{"n_kv_head": 3, "head_dim": 128, "vocab_size": 32000, "norm": "rmsnorm", "parallel_block": false, "lr_mult_up": 1.24, "beta2": 0.95, "seq_len": 256}
Each number is 128 + 32 x the weight over its row's rms, rounded and kept within 0 to 255. Layers, rows and columns count from 0. Numbers have three digits each. The size before them is the row's rms in percent of the matrix's.

# layer 8 MLP up, 1024x384, rms 0.146, rows 312-384, columns 0-191
099:110166205118123116094172130143139144153113135113161117119153152138124078112084081122108107135181137158147131077169111113073095156180169052121195121119094140138161152075094146138095122101172163138109122109104113126146108106092136112126100045090158151172110064170115121080138138052096122154151136140102171154156151164146110198103169171090147098193159138152184053062166148166153078118108110094128095132130101154099169153130200114125146108160113125155135085127178120077155143208048157209113138108127195142072169110134132121148157114110134187113095133138107078180108104126152120209
101:198153171150126131139150152115081147147138141038169142095141121061093097141166127110097146118180145036119107093150100119123157125099131146103111107096174120060061181082148092137114096145137112104135060058111137145100202046102129171130159153128039115181078147201116141128145101128110119091117054130100114142121117133112103145150092142118087216107126105060147108139090147103153126130141131155085110186158096152116054137081105113130129139060125119173151144163123126116068152156149122128152081107129079126115172126177093114162105112126103128138134130117140128174125121159120135136
101:124121183156048156134037099165082119150115119093111182139180162086177158156119150133104131098157159146122119112099152143151092111122168086142157137136106158106140102137166133116130152114116082180124080132137108156195149134121181094108143106174116143139120161103142137097132140101147158103130152168166152069164120003100117157139086127123131171197104171171139161090149122108132134114102106060103135136141057112124152133128100179150076127129081079123152134134120090073159118156090143155176116120105121164171099133103084149144183147121080130106134147114152145140131107145143141097
101:147180106117110116150085092119148100143139164164139175075114103099053115132221147133162133086098171164129122151116138144123137083117115102083103112120130142117103119094167174088168201143150111161144103120117178135122124135135093190110127175130142125143101127098098116151169131076093110074191141128135144173134150070152064036111133194113144102141134167120096152159109083159146144049104070061163124118101130121173118116181147052163146179130064115103112095147116127157073119144086135167191116053127123156151153120122086108149121132061194133218094139109156154153135189110148145076
098:116139116140101135124117067142149123145087098129063148143137094157136082156111065138167158148151096127126175096113107115106088147163103138109089172170099111167107134170079115107147036098088187125161117098132152132071153182118117113173086115103104115112181094112115160121166154151122109086138066095069145144159146120160159112099149122058125092112166142122101131151142117134104085166071121102172150168119142182123188219145112090115110122099158079206099145072187137137080101136157186034129089109147104145158097176094146140089133112078114115136146103115175127073127132115121062127
107:136093135106114098109146080109086171207158145171143123172130142174193127106113131137176143177188179115113169090070148132131123110104148132114059188159128116091110071188120143114187110141115084152116095120120101102075071158111134192140105111136133083133125081117195084100155133135142138123133002118094084151095108141147151117099150091129089172108101121106095148099150102104161148135101165153150156110063152125136071131129089109144125194117109112139071177101181085124253112136143132133137132129146092150076126097089156107107127129050119220094153093130106182135130058192130175116
091:191104135155127079136089149132168146097139185149088153094106079085136025143109143182161149121135126112121144114147109106068151168141162115088106072135165130072189116129085070177137072124109163155056127165156115115098151150121105165114076128164170114157110126194158114133135143121133135107107206069122100147114127095180110139092172171117125101116137190152118132098103156135151084138125148203170062128143158163139162125128074175123098079213164162101146109148126148130117082106141106155143154094181078161139098129150126079159141118138125183118092143073168180131115092126101147153
099:092083100143116104153099201136112120125092080136139129172115140154171123112176151124119128123116155067117149071106156150119166150137127170131126123116152156142106058124135143096124128118117092126119146081130115153173182119136118150165122114110163113134159231100107094021133148150115142056093127157174099150112134119137072180098146095183129117128159159200108155152156170229132142191112091132143132124221142121137046181150155178122125069117137167150180127104079109197136121086128116109165137148141084112120100179114145155108187109147135152134118154180091148164130166108162100100
106:111065051097122049151142171106109122174161106138072117125138136093114082196081154127119173149148115132145103148192130096065167075157160106092109113149118146124170162104181111139069162087148137122157092150122095168161166132093147107146110142126133151150169116131145171079152123092144125098174171165127155158151154104109142137166146187194059187191124108126128161087109105153111151147070153081127078121120077166169105096073103166090132155163106142098047075099192132188132126087109099191126083131187159138103126117151135121108086146110109119166140120094130078121158094154140123177
103:117118130117166132144116104109086132089102175110032103104082129132091122143102164080167155183115122195176107139121108145111146143123161114139146101192141173127125100146112143106097142169167100109134092113150136155150096137070183144105110141102168074208124090048157159120098161144118156089154126110143072157131110132127164091067101138172103122083119108141103117085143128141181163164060119155078122059150137151114134161093114169111136133168170160127113137085096116139082155117159138112123092058176136119108124131201137109125121212089175140141157117138060110103108106145146170092
096:153124091083151163127150129060115206168127119099134149149134121148101123132135159167115164112085122143142138088107174112112144116105125134078171064149160063116060067136127103087121122171016147120175133135127091106155142125161191077136122147139111183156054153163116145107101116127150105113138138154099110147099104145103081085120132161173093098195062119112067149070138133101122086077142053114121136173107138159152109152130144105100183095072168169147063112151077113113078120118128100116058091144082125042110144113142094137124097081109096120128089059145092107158097145192162113147
097:077172113142095141155114173048152136143082112117142123133118228155090130160108111091144122114188136111105122117129108128150130127155114190095160165159146156097184117133087099152104067112101118109109184147107117121138098084151158166130165077089183110147125149084137163137134076134149157143168123157069151165122117194173120168163138116126149193076133148136124120067168143141171090126191095153082107158168117129130116186173101116061110124176111122137144108124144104096099159170126118149141187153112126124146082099142157189120140141136136102116168176110038182104174137075059149132
104:178137133121125193155095175129120132149131161137159147136115189127071133123165139150153135080134127097116144098172127189127161056098129137125119116120087142160137140069120081103130123134120117094201153131119137148133163128136112110126160110138072113027142132147113167142116082066093084151122154129199130125143112095136098082142157116143129140165097108111133123124055091174148115159174093082101094107176146120169150103119126167131190163095146122129098142099168157164164130103103108131132110104156186102077100119148128148182125066174172137145138113093077180133172178150125122099
094:111112168102066091040101153149145103192142108186086112058074135090108095056164137148088115139152188113158084108206163089066152129100187132146098131094156161114139150150127134099084169119091142144104131136127118153176152095100161128185131137132052100079130142135222153143170209160119099122129077136129095151089103106159138117137208207077139151097108099114111168152097101136135136163170100095143040101103092125098133122093099083162089198123110107112126145143093131168109134107148050108151087048140141096107142073117145090150096164139144159147113134118139071129154124122084103123
095:154224164136138178084121091112091087063104156131096108112108128102097148175153117174125180074181114134135169102097149125090127112056089161126145107088116170099178150140164132146110136171113115178089101137092161137172135112099129122102151151136140164124108089095076145088170114115098157101086138112088088115184119167181130187111142147117163159128086140143158109165117114078110096114143145176114178138156122100142106160149095165155082074108120086138148110152125081134132134155114120127137107073113084136123096143132137095142077161074144110103150088141149139101152137098110102168
100:123143146149145146146113146077162101106154157159132101141152149100112102141100155117101123129083144174166119179147106160133048148073108132132104149163044115134100155096065101150246100175064076110128171116090193156170107151112177145106099151160108136123109145131101168146138175104133068155137117119132125156119151157192143152080156084119105115117116055168143120159149132138153148125162121161097078125132041124123084150153084125139148170130102169123132105070124167133167055094128197111086090115101145129166135162151136051100139129110114125144168083110147161120174131150121103088
093:049107145134082123114119129119124115115131124145091150123123112167171041107167151125096151106105094154121136102178164152129101109125123097150101153194147142132159114147153111142117177101137162138164111138101163080093156098147081134096177119072164044134136084093100141147170128087140062148184116127136123128176148136135159138115113129140173096126150040123132164138145175093134177094116093116103120114139067100137170163179108148091109108045105167159090116141089137120151111108127100138124087047165194104044185109107193090093171133148153110129153115193077137106128112138139157157
103:159157152078103127085128107112132145165143119140162133134116114120134104126166135146118151163145143128119111166111139080153082117119165120172156184148133119142169171181083143096107136117109064113079156110149126146108143133105139111076190078108173152121069174150175129108125106105178094091076080147109178149144140086110152132170105145081105117120103110176123120112141160130137154102186135112121160089165118120087080110098136135066119091172127076133159127091083183143085126101096130133196125146149078164220096169154142097140127146105139089167107188168157096177142133100073150195
094:158131113136109146117104152116111105095104116094131174152112100151125097115126086090112141134194155123101181123178120201084064136123191056089118113108140101118057101194147050127126158113151165157141144129126083116148184127190131145132108086132110150124093179104140144110137142100147142128161061153091099150119174197122123152048160118091169124120060171109138143100134124158120171107149131111130128136175080092125112160114208097136183136153139137107153062128195112033127110079196112120093166144159129166118144147176160118094108106158109119124114137142179109068117143140125094152
102:140149094122082062107133136091111152148081148147112122164147197143123172140156089160136073101119130178154066145206096094133124111093049105113133094072112142123126115144129122117140154125110127157076107142158120103104148121166154095083123113123121132154060093178094157101172179072155136061165137148098141152135125135146093121091119175086121101154207110142039078126141132128178180112110165092083113153129122060112124126060145116170151144149146126084139138144129121151149090111120144129110097130171126086105160129071113121173154082067100128142163099122118068142136134093096130170
100:149086124149163123119138127157177108169104129113104144154122079107110100133164108136130099080138098129155091130194115178136129142120108116149090152212129144087109143149141146125069135107121113094168082148123087076066156128150091140170149090105179184154091170123129207133134152054081083125100123146104097052159174190148165109151143073138096154084204085073126114156086114134151181077185138130134134180126110161120149116143124159097073179104119106156142190165104139169113047150134215163123122154084166106071111150090164137116094151085141162120102160160131096133108140130100147159
095:144191142117143181159090129068123159104084132202097100172115139097113127102147160102104108114115169141177114123063190114087107105066077075178150092142134113157101122104165152146119171165129093088119160170154165130097129097090092101099136123161145083099077140142079183130147053118121148120181127148125121148106146107156165147099113114147111169193186122123166110122143145144121106194127134157120106156105127153090128155068110082142129108078106149123185096147092167157121090158074150125065089170081118119109233077033173130120085089104168123071189114094116127120124050124085112161
108:100106105089107146155060169135035145220164138141150134136128172150181087103128072114137119148126131164119179190154103119119089107095094107180144130150152097120114125129130139146119117090139109181090128186133126122124120129078095127133136155137133154141099149108137121122174139130140129170120171206099101126170147136142104118102122140119117152141177123111121154188161097124124063114088096117101201109108141086088134133083105129100069176085107102137097179110126058176105100143161161113165096120160145183130171114140068137161158153069124099111165146117099100111171104111125145124
096:114157054174141178094077114149098124114119130116123166130132131123137098130128094129128127085141110204181093090101161191082170095042059166082159066128056136150149107145122167116090138147130154092159169128147148149119181101062121130170105117185110133115121090112148118078124140154101155153128165161117130070071054103139112069151112172117119080171123100075159176149089077111156138120165198145171135071148182097077133146105132116117176081136098106149079155171151176149130097152120097131118121125135123144130178117074145101148158169092094061115125115127105125136142137151135152103
101:090110085156148190118095111112112127123173120133111110159129101112134149042095145124116117131090088120166153129116124147090108108169074129133110134114168134155103096102149067137105143168090110131102164117073125104105108139157107109104173118102135172156132133170054135113132113178139166163101152151139158132158106092147108128101116159078135091070143107128069089082121185116145138143116147130066093157119135098137149133172110130179165129114166134095115076143149151130172086086104157138125112124132063117120148131154089089160144144110036169163137098100062106114142173178161148140
100:159101178081166140143114176096144123120124148173226038056095077117137189075126149090150149171104140140134127150150116126126160113140112066108047163117118128122096131128120123143080157155148153140170135148170154171105177148153120150143183143156117117119048168113075176145116054187072157142145101090175080155160169135119147148108091109110094115134126078142174103145156089167101133141141119142130130134102155130129116143085063109160089068224075107091140173157063134131109115122128134134138133155144150152156109119062159125116094142151131173151173143091108177108170120129127081120
099:139102103108159104139177136162090171084128109132108060167154133141118160069101119172114091074085118141132090158116136188104201105123133035144116089101157081178129145152124151173135125140160130104135193125125155091081144144143182118134082135140106082169149147123165144098167110057178178118092103124144150170090135132136134122135150090061161163122078105106134123085103144121142057089138127121117090175116081089163111190138104115112144126167113137081110118108189119119189127101116093166082108076134133110077173079113062110118139075092145131167164149171184144132126124059131166149
100:134111133136145093130126113144144095078161129069121111166111140108167130153108128098126164138168187186143074123077175150102141063122096146170115126127115159124086145092142089084176140160141059129185077097101119153125133171106091167096098134172100139069081132108146143196071120122081103151103146171118098115117134115119131110120160142185090106096119119139123196097142168184171168173111174159118100097163107109158163181158099209145142100126179115204151151127181170133096101131154098157116172116128188048156117126148098157045084066111164109135106125176103098134114111125162191172
094:095097130073157161060105128078101135108138097129098067109091089118115151130125125151124187113138139159198180087149120129075151117085145096061148189140108127109173082095114122151118167131100100126138072153121178145143077198186101108104120166169141115144133110081117088106129149124095100161176108118142126159164167100163095153082121067150149113121112145108110124138129118139081160169077115080210101161111117142124105152129159100123151146129090119113138101095128105112102204135085122068131086110115107103148137121168134126122128156103102151175101189073101119123142080172143135124
099:127132147094136141144109111116162117150162163118156140092121119157092120216146119131167143133103075133068124154177123096126114091189050185106127107128122134069152126129108107120093126115197133140147160096135155099087182111140094127082122162128136103126105165127154141196116041177127141104162125153137134166150128132131173123094145105078166143108109113175077129131146110158110216134067080143123147129133164121087128044142144101137110112140191101103120142103129135113083206152140181133132109178156104171138128120181149152105109133162146095142105140128130168097140089173158114139
105:188166106116114061099072169129203113172113114098159114172096107168093146051152136162064108102161180156110122134083119156172152134156110110131191097167126094172138102113085123115220125145148068123083127135143084154164145151084167143160142166102139144148094128182114179117116077077185104119110078181128138123152166186073115133124117106110151088166114135112143150116112144130130107146146149105142125178141086167146127184088195147113143126095089112144104129098085071154117154084095162117092146162181091183124088103119150118123127094102141159099134134105098176118125095133147142171
103:184089112134151160167137182145134138135111087169126136123151126177091202119107098213093134136105118109155207135134104158159133133111201125119093125055135144121148125126082143149159061114148118164152110112099125147146152139104089147225106103117112157176117120169073191167129097152126186181114129117110185063135177082131100149134094152135098145177062133144131083133107142115087145115108099091151159142207144163117162123157105145152134127099099159026125136190127141131152100127187085097116139168089125101126120109149167139138120169161065087162182084130152108148139160106086173090
091:191156139116118129146164129110161142152064123145109094148128111132065135127090091122092185099133169119134053106127125161101093121170137071118075161115149172070119100114110163151075164102131117122148083130085129142181113120086173133050113083106096119180124131175103117128203105149118143100191096148139111152138094102102102112105143157173088139112116108155167087203133160112138098121115153121123102097176133113145107096133126133092162120143120112121139183161120166095112175128150120115095155141047165099154115164084147202136153134099090155099166102094106176161139087109126136140
098:146117163112075114120132221145085091141100136095095136146131067105117123175154086116125066089137074087166155128161093117096145149132181151122074093143161111154089109042117088132116081136135104137144106162181107116180097120149182109127135168138164151140174133129189021078150150117126135136137070154132111114113198075144118114163133130134130132183110116137168145160147164157125108129117125149190128109083101100209134139139142140130149135119106095171116116190150093124124176093137113112126128131121085174063120094170139113138120092098089156169162146107139097097057158124142157140
103:103107111120173207161092086199105129069156092199113088145113150043095098056109127105109117154089111147115101204080201128065166192167142102153086081139164095138134188138147063131144151146111144132132156124106123137116148113217165108122088120130109158132108130123136191181149158184138190177094168126155102217151140126124161128138113181104105115085129123129140109181131105112079160121084142129169128107159210087102157105133088154091131132104130129131153166147113120195096123159129105135113145133100114110118114161113095110170150173105124172123137105063126158146125121199104173101
104:116167138216140129081131141112120179144151107112157169171160099166120118096109040159125155120127079180134027085128129151139192131180181150174144131095090092148161081149159144141174127129158135121094143078133138170148124166179114132135122157165156106183083113119136150155169125083117150129103122143140183105126136169122099106094111117108105116118143110115093153147145103122087145158086174099146141103149078143101101122131158107119055139109149163182119179103086136104158083125180115124162110195138108141100127137124113146087098129141136120082155128140164145062142115170113100110
097:074123196142149095111156175129125134117232128133130097109098101096095121157097051125126144141065117100135152136167106118145138129137167154144114130120157112088121110190163109126127116091113095120150106127103095144116178151137128105152198133162152135096119153115145101138145142087167161137151125173127045147086106205130163080150106114095133092119121119178134153160099138164027144154098148177099183138143138126096123091080161182118168167128118146080224117134170127091094117084149132106179162133178097129128184117119082099136070170091153181152150127128124102104119069135140152122
098:122195146164186144113205117124160106186121092165170109110112114071138135159093091119151135117189185146127187155182131125144110119102139140124105100152139161155161138122123114140073108106084175080115161166107138156110131155114063176028118147103166090098140205177123147154155146125136112119163072114093175134099114111157169090108128136126095224154097139100134097087079156162124114146078107075104131080137135147136120114152101135117166109123115108184106128157143124125079036134069086112121127041151133151153112148094105137119102099096160115142145131106108149117138130159122104112
095:112118125123124139064170106131150151140130146115101114074121127111131135149131090107111102166158147172216151119155075120073129123143100163128098168179145128089096143094137161129126159132105114146106121136102164148079158153118161153167150143167157086161133103185173107130087103127146144119148169059082126155081160140102114091119186083167085121138136087136150127155125183101136170156052126117111119115073154161134160098107179109109094183170135131177124123089136052134123170117211097085130104130144118124144105152121129128053116123143125181099141126147137107139046114096125053125
093:158194138072077179039113162137141153128135153161158109128127105131129153101121136133164132135122183147044159056103136155162089121123113117153118115179151135159122090086092132132155151118153098132099136179128136165050137168107190126096106058123212165158094057118121089201104074142133132127092149094149125195109071125096155141120131152163116153145169103185164112154111164147105139138103135090115143125218133135154105131119103181114134160120112165122132192099091144121164168162164124137096102157098078110129103144142140161084098121193197186124194123156136190112117160110127069084
104:123116117133112085132166163120149122110112155059168136160106221171127176095119103117185087115134130129210175082090140161147110077138172123186131155141108138177114159124097139122145155168094096131153126142085118102131070118154169140126187158120123136118127145171153129136116144166157099114117111149106121151125119145107165134141179145087087106158191106174172124098141139172155141086127160146172171162089157113133148118124090172127180178060102124138136183141144141113118086138117080138082129178061082150131192154184119111142161110081170124143079075147113128139195145083163168090
096:127135106104076205143115182108117104094184173115127157099142152095178093153141154106184079176129153119142124157112142153125120101173112133099123105138102120139112140139174124180094176143157116136190122044138145077140113159149121136153077168088111169092122111139160134148155142218063138158133114174135110148138109120148166150079134129120114105138114093149167113152107115115086128138168132106159096118131091118135120118142065106178115135118125086102128137107079149114160161113129126093067122156075188198080114132147154105160098113173133105162110078148168149106129140175135135193
100:166138144137100131117100135130141144135072142103113123183130107105137112071144143106167164092074159108137069136092141108127090171093114166047214108187156140117133091118107112124147112174124104126141162149124114149199069146143105140124130117109125095106116107116121136151084113135122124111072123162187094169090175152115088191094135098142130166169148101097134131048203126127153143130154131109133150108112139143014164102150113133137117162126103068123057104148095143121132082101150161172118138126126196106085152128037131052117122205141096098112131123075145155158079162078136128157
103:172128134141118118103125131141188118137149156097091082104112124125119109110106129131103049151119060160156175079098119108164125186136119127138066167131093133138110138100127131151152064112143114162101084145163131122172148160149146093074115107165115172097165161104088106124126111114125039114088109108113094134068097147099165112075138066118158119118111117124164191155136162103115110112174108150129115107160090175105127056153177133115113154082059107167114163126128061134056143129133055153130134113169127065141137161109088165196069191104105155125113154156172088152168127170122160085
101:141141119101107093168150103144133092107192090145150191118094095113102147105153120132154107138092108157124155068130063162183147128170114109126140185118092133106076179104113094134082161118179135088095140124138100137152123172109155102105176139156113090112130169162145158121144166078145110161103186150110177147117124119134066112147152117081179124089110158174170196101193078168136151154101122110161172155157161117140114114154163085134088138114092155109118103186086158149140072143172097135048185186124092113188150127123124120151148132172041161173092109157091119127133129112145124102
100:111156112118139167105135131089136126138120100151159158166151077110163096132104113200118114096170134144142168188091134169075162146110071092116116140068160130112120139177179097140169153041135135179108117130130139160177112107148111150142142109120098132146128141136110134125089101153118116135110038148096101112135171125119103060144119166167140163151141161147133042140144106111145154078080152077188153097176126107064126164192144096133112136142144121127115148101090079174068129113092149140147137107132135137145127165112125124139116051148139092118101114122182123111138077152145109117
095:193121132124121115074115152133162098168106077079185139091045087102091091169069145094166145131089149123145099144161098086156154128137082150139142132103229156160141082140076139133060169084128038094136140188121160197180141088124130089114147121098140105118115119158148164123118134121121094068128070148168114107080106093119171144096157161122108099148126135138150156078110155090145165136120127162112158099080152078094129143157098078115127101078102131166125119122112162103130086114097106097128123127131133140080124174065057157189106124122091158128197098151074132097116135122207104129
097:165163162142147106161078090131094079126132101084117147084147143102100103102114150099126112139092120122067140118126161127119177145176114163172111156116083156031165101078090109114093182092128161090117123114177109187139123111116156096146216140124133069124132159171139135173083148071140113224102093102135111124100187075082100101134100077119157111119100172085097107187103149128139093135140161100104082144139147159108180066103111088114113133109130146128182172117101114172073109109119185103141104078168130118130146112110061116188125097118104076152128089121141101129164176166068156148
095:123134109142144180110096178107101062057162105096094121107092127120176135163155162134174081061151114119123108159107081109179152124167127069113124085159094131123184082105165103179121140128169163077161115131105097152086143152119189162131128148101162130140160150136175122167159213133108139093131140117132156165133141111144128146118158101082164118145129195115161145142172140150114128141116098149121124128171107105109143102201090159079098145167124113185182155170181157095149091163167080088149128177106122125093170137128161137106135093124132135131100103141134057071172120105148157111
104:108126179128194127106133104157122127134143138150143142104118112127122172098102088139136136119066163130101085194150146088170072078094114171169053152188169105057088128097182113119125137152133067070141169127134112117149145186125161127118122085071140156085173168091112096115121139085114130112145184144091171144118115114167153128159158159080140103120112099126165147125114095115166126196230115090153092115138051155152196081124117128163133184171110159089097092126128137144115129141131109145156123096154111120188082126157133121152089106146112154120213119110111118093141051163163119114
099:089089131155072073150138123076115144126171095164113098137107161124089162172161123113149104139136119132138170145109113133051100121106091205123120135098135159131152142163094150177157164124088102174109110151124148134104149072132117139094111131114152149177114132175177152070082120125131121132158126151120115068142153103094120160100081161124157129115169123155076099163119127154078098132148116112100123098107071094122114150110124142074114146153156085142130063143192082151141152129161094031169098099120187201196110157108155146141172131165111126139123166122109098100126118138146082131
102:121140104155123097149151157141126095153114145110126123179141080174101113124148126129164121157139165028081099086061113126178202166104151124141117131180109157090150130134116126121073121138181123126129150105148135120077095159161078110119092126125099139148103064162128082068174106099127180205202180115162125095152094152152084096145148115160151100117145091134087160124135111139101101146083163124146116175112091175159159054183219132098111150147167113111199087098198070089134138112098165122181128126119097168159079084159150142132164154154116109024127106162132174073115127136121183082
104:133113137090188170150157167129119129144126135147129111085142081137143156188132119132135140123147162182196100101153165118118119150136143138151080122067119165178097116076136124156133141125139165146120154163140088110111076145155115131107098163132090105085077155098151184207191148141073152082053139120168091095134113113077099174097136085094122149116094104125189087186087078111155098100046120164120073171146139085140156091104117125081126152099087148051164096130132131112126137126179103153137111113162111183062106151054183137102118216102197166130185090077169168093156122141114125133
100:101206128121188133134142148148175149140116101084120140156149095150167196198184212167181092131116124155128129120147172133121151163130122153163109152092119099147143110138101119158126184141136136139094105110129148061130131121114119130114117187078158199157100141120130119133137085131119133122043115124147165166133109131111097151091142125128166131172101130157094117094159124056168155141145099122194076146149146080105083133157140148103157104151172135107115074146115117162091143098154136147116087156183109145136079125167167071125146206138162137085109124145090182078081041080136166100
095:120072131149140157083159133142132134176109155111107096173122123158157137109139147136092123131139151223122136149137149143077171108092144135088080147094119121122163135141108137108179140085137155173186070103091121155124163101139121145154130138115106154111143148125123082144135163197133138151136103110176123167082150100146130033136163132135080150095101168202123142146105082131138115128072145100159132067095142133168142107078134154091137169101133201165087112153176142179168145135177116100176123058101131136101144151202085195081092078155130154086128147107161120064165135073144135102
095:098175158173111156136127129158143141113185094119112100079086141135091120125127034132083157074191146131093036136117187127138087100155132135178160100155083097131168142134147085159094132139196126100075151096164117086150156123187122125129145134131139128150194104150092126059147176177128146092167136113125112104112123156179112131134105093144081066152155086125132176100168129175141132157184114134105138120148072123110165132150148123094124111106122191140122112129074142163159100098100110069157138068164199084112196116116116122119119133122148125173144110152089212167119169091087103128
102:162133077106143118152081127138136165140104093103124073088136135137095128112161146135143131083086098081134130156150146095108126094138102140129135064160124145128184166110183076086116143148133092128183104139105159098129167099150217178108181117102155112098104069134120114095105156117138103105121168086126174162140085200172138131114062134076130111147180089112108199176161149165108169096147176136146112122218105100133172111041100112166131117109158152128100071131087112104173106102126176097181143047193153101145084150090116173121141147138166089087136128050170158156175168088124145149
103:092103146175143134114117104118115110090142097122088092176085155150191103138113124161143153120111155093113113069185105128096095134143090104146078149151155189155141115088089146175128109136145156080138145092145139087144138125119181143138067095101138125118207198120128087075042126162107110083097152146149113140142130130177125120134125129128136193149088147138154155146116178109138112159183127145137134183178175068102117138144134071134154176092167166090085127070158084109157120136106185173039100134140108179137139111165129061084136111098150161162123068124109088089181092176172123125
097:142144154158084119143132128151147115140143084149073081124180115140099127108166193115129143015105134169128036105137151148195140092144158195050054091129125121175093137160128142082173145119121143147121108114138143122136118086191084137171098155124124143148123141112174139103086143163146129102143107094136154129123083151078069143086097124115118114104126138111117101069172138110098102135164128126189183047123130142102158170178108104143121150079089076131106102188156113115162113087135181111091154128125117152175138151120125058065110106141174081184118158150119164138105159126190112170
102:160130097126081142164133138117119089128070113194126098147133120037166071139156168147180137148145141179144162141213161104111158102088087103156117248125132142118096146144159116097176114135130134174085166144100150075164074162116169126131135147115103134150121147102079048135202135090133108135072125125160150134202127144132160146130180159110114094090076124160123192134132167113087097181130177172093209090158060171131140132121101144117183121179120126136144104096155181110097040044113142165145134159127125131172165123119069116106192120150188087154172180118115190115098106121116158143
104:121126136158080110136125142083082150198163159142107127086104165101143123105087131138162108156134135096127153175085118069108100150067132149081136164126117133147111139165099119100082137124160162075103123113128078116137142140135147186133154147121092114165080144076086127078159163142141148066134132137090101135138104126099121112135172163142117095126200174125118182132112080128098155068117206141211082150122135144099146134099183111115113138082145130113097109095130103175108116101099148128042115094073133062164090097118137133154072079141146162125115078070109102105054110133183089074
103:177049107051078184123118079141095105120077113176138112102133114070114093135024136153138104146103115144146113108173127179118168108122162151103187114079127101121163114126147204082159112171038131126140156143137107134119174079115115152127151139152114127185155080143151138126128128139165137113104109125095065129139107065184064134142113099072168153151120134127076113117073169131114137170143113100112146104126136148089170114124118083158140134143125161127083100113095180177119114041147182150080143124148158167178190108147161118087114131110146108169125122159140152158074079107099153127
098:112132116131077124133134140102111165140165064139128102076159148138087115134194145132110112094113157106085117094105129178117108135057110131078098148148197135101116123113177166096163148151134147117143197149163077155135202085145190128120128171144144115119036090079162182105199114151144132183109088094158116192104118142132137128062170128212098102164159117177174147131126120136135117103101116110090132160134120113118129134125129168103116107091147111093101135086193117113131101140137110081194135125154139191130157163115137113119123114138179139159113149090128129156119157153076077116
106:088076118120157124108129132148088125123139143162133097102145114088123135121114190202192178152108073137133101148086125113163113119161122135133115093145141149093144112087098178182137155138157121089113181127129164138154137112126178129126123166164071089111174151134095135142107147126129201096179145154053077127080116082172084104091112119116154146166149119106086126076110147161146163168209139120123159081135115119113159150060141152189110104145143205091127134139152151104140098131134061067158113167142153145093087173147121103092124086160139175142127108093120110116123153180168166126
103:177143183118115147131144184149120141116116052117098113138107178086123140136116149124175142137112187148115120158083125068078057097154181095146116141168185181106129095128114111168119179151226115145154122087102179107071165165154081120097157118192163109125163171145153169133140167102118163127118144133082115137117144132132179132122172085135040188143120082117137117109109123172131162089148185141117129119123131060142111098111098079145120132101113091164179122055141168146118111150148166122141149100184142065114103116114107133177145104132121126136129060155195134101152150126151170157
096:128111153149150097141135171153135111165153104110109149151161157092116129138129136132134154127160133128091128152131109163142116095127165138150157151149117107192152145171184142075168194116090164081087086127148151137107152110066114136121087181129127183160065115160105111153123175103100136084190142125092135187106144142107178159140165128136106171121152155157122104144165162163145114117089156145086159163140088115078053107096116149112130083125201121150092101109065134131114114158099131113148151102153058098094126158074187103090156137133150114131104102181077169092140085126108066164
102:089113151102088146158090124161101124119170070131122170121106089121093142123085072093092044108122162170163123140122217111083083116190094096118141131121113127075139098106147165143124132155166160189129089103054123130103102083135177132144095117125153091105118119120166091126178122097129094108100135155122172191086144119153148124094161177143104153143159130183135099119173114115140091078112173199093124150119085091150113124144101123105131136138184140143143140131093041201135094093168107157096163119159146104141133109154154142138161119116150145102148107128169157207115152103174171087
097:071112163160124162129199170129142158116099158115133096188134143091165114136114084101157132126115129141099094136143111092092140101132069118126103163088111114142113123146192145113104166159135115104116153089114101089106104062112067158090159148138118083109141144113137107091128134128114154078128140147150155101179090127128115168205171077138099072133110118166116135099139176097110091141157131103137156105211168139111139116122163139131113152138068124061101131134111115126129159126137110151139158127110153104189162125138187117165116090109144111082125219134164146174141161117091130174
101:108122112154102087102122147117142123112121083130092163072142132148114158086132078045081132096063124173185081068144135172112094175130195158078154041168141123119030050122131109136121113179168152136098114157127069152147056121126112137113125081143130135081126156120171104163144122131170130116123149145137155127128156120137135117120116170130096092122083110139106150178068082137124160095086180148186090143095102116212094119208121105167082099157192131120182160175078147156107127137127132128105119119118084072133171133116155127093106181107119131153047153123094188169107052112155144119
096:185169143124108108135100142150129185103123109181088145153197080151108115115123097130109131083107150140090138126085116084150097185108158146117150143076122131178066176159072164102114086155124106168158157140130127133152135081132172161116132076167097154129144105090144113078166126067116074122140077110153115093151102135119138112153133092093158166161121117117112135117145142034098120139157152147155151117168107130080112182122182167153069194121132150098115131125081106110171106116118116110078149090164117165086108107122224212107120094049121127131078116105093090140122131165140148054
097:130106056153098211093103106114131152088088134061106112100157165087128178133107145181149116138119122133097159199132143138114166126104132165143108119124132091138152140141138171075084169090142085149114128082127107151052117131173137150091176138122081133088131167168180190116157084168132147172075135124107133165143108091150138089126182066109078118102130148115088146117184099140103130100119195086132164112126125122091146145127108186178121168139096123124140172167151094165103158116102101067111124111182096139139169108144095110063129131091186107141136141088164175162100093120091175120
093:145112139195139152125121109109091135139122253125151137111084082130135117130079069102112126104152163143103137173117160083139124132133175145168137057129147098128121159099160085124155101109135097112105111136139131128116121114130111207098094146130145145191096130159104106160185190111142129078101135080129082142085154099119127105158132098141117088193067145131089074155118111154101089170089104086103120098160129114116146126124179095093146120136115114169187112189130083148130118127103124090071149130156136121165106175104086125173132144081147127087137131119076150104156018089135122074
097:135163117119198158138113081129092144101204154089173195136086155134111141120111159081136147110090173137087075084153151201160184108121090074106128175116123099154093146111132115133103083140136152125080120163115116114136142174150097099161133231049143111128114106160159151099144135051119119145172157112128128145131155118117111120120087123136133108152129090119118155073136114099138139075049134178091145170105126121118164161130142162203110169069119093153141136176129123168085089133137126094175119143139083125090129137145154133095164146121132166134073161132142126123100128149124202155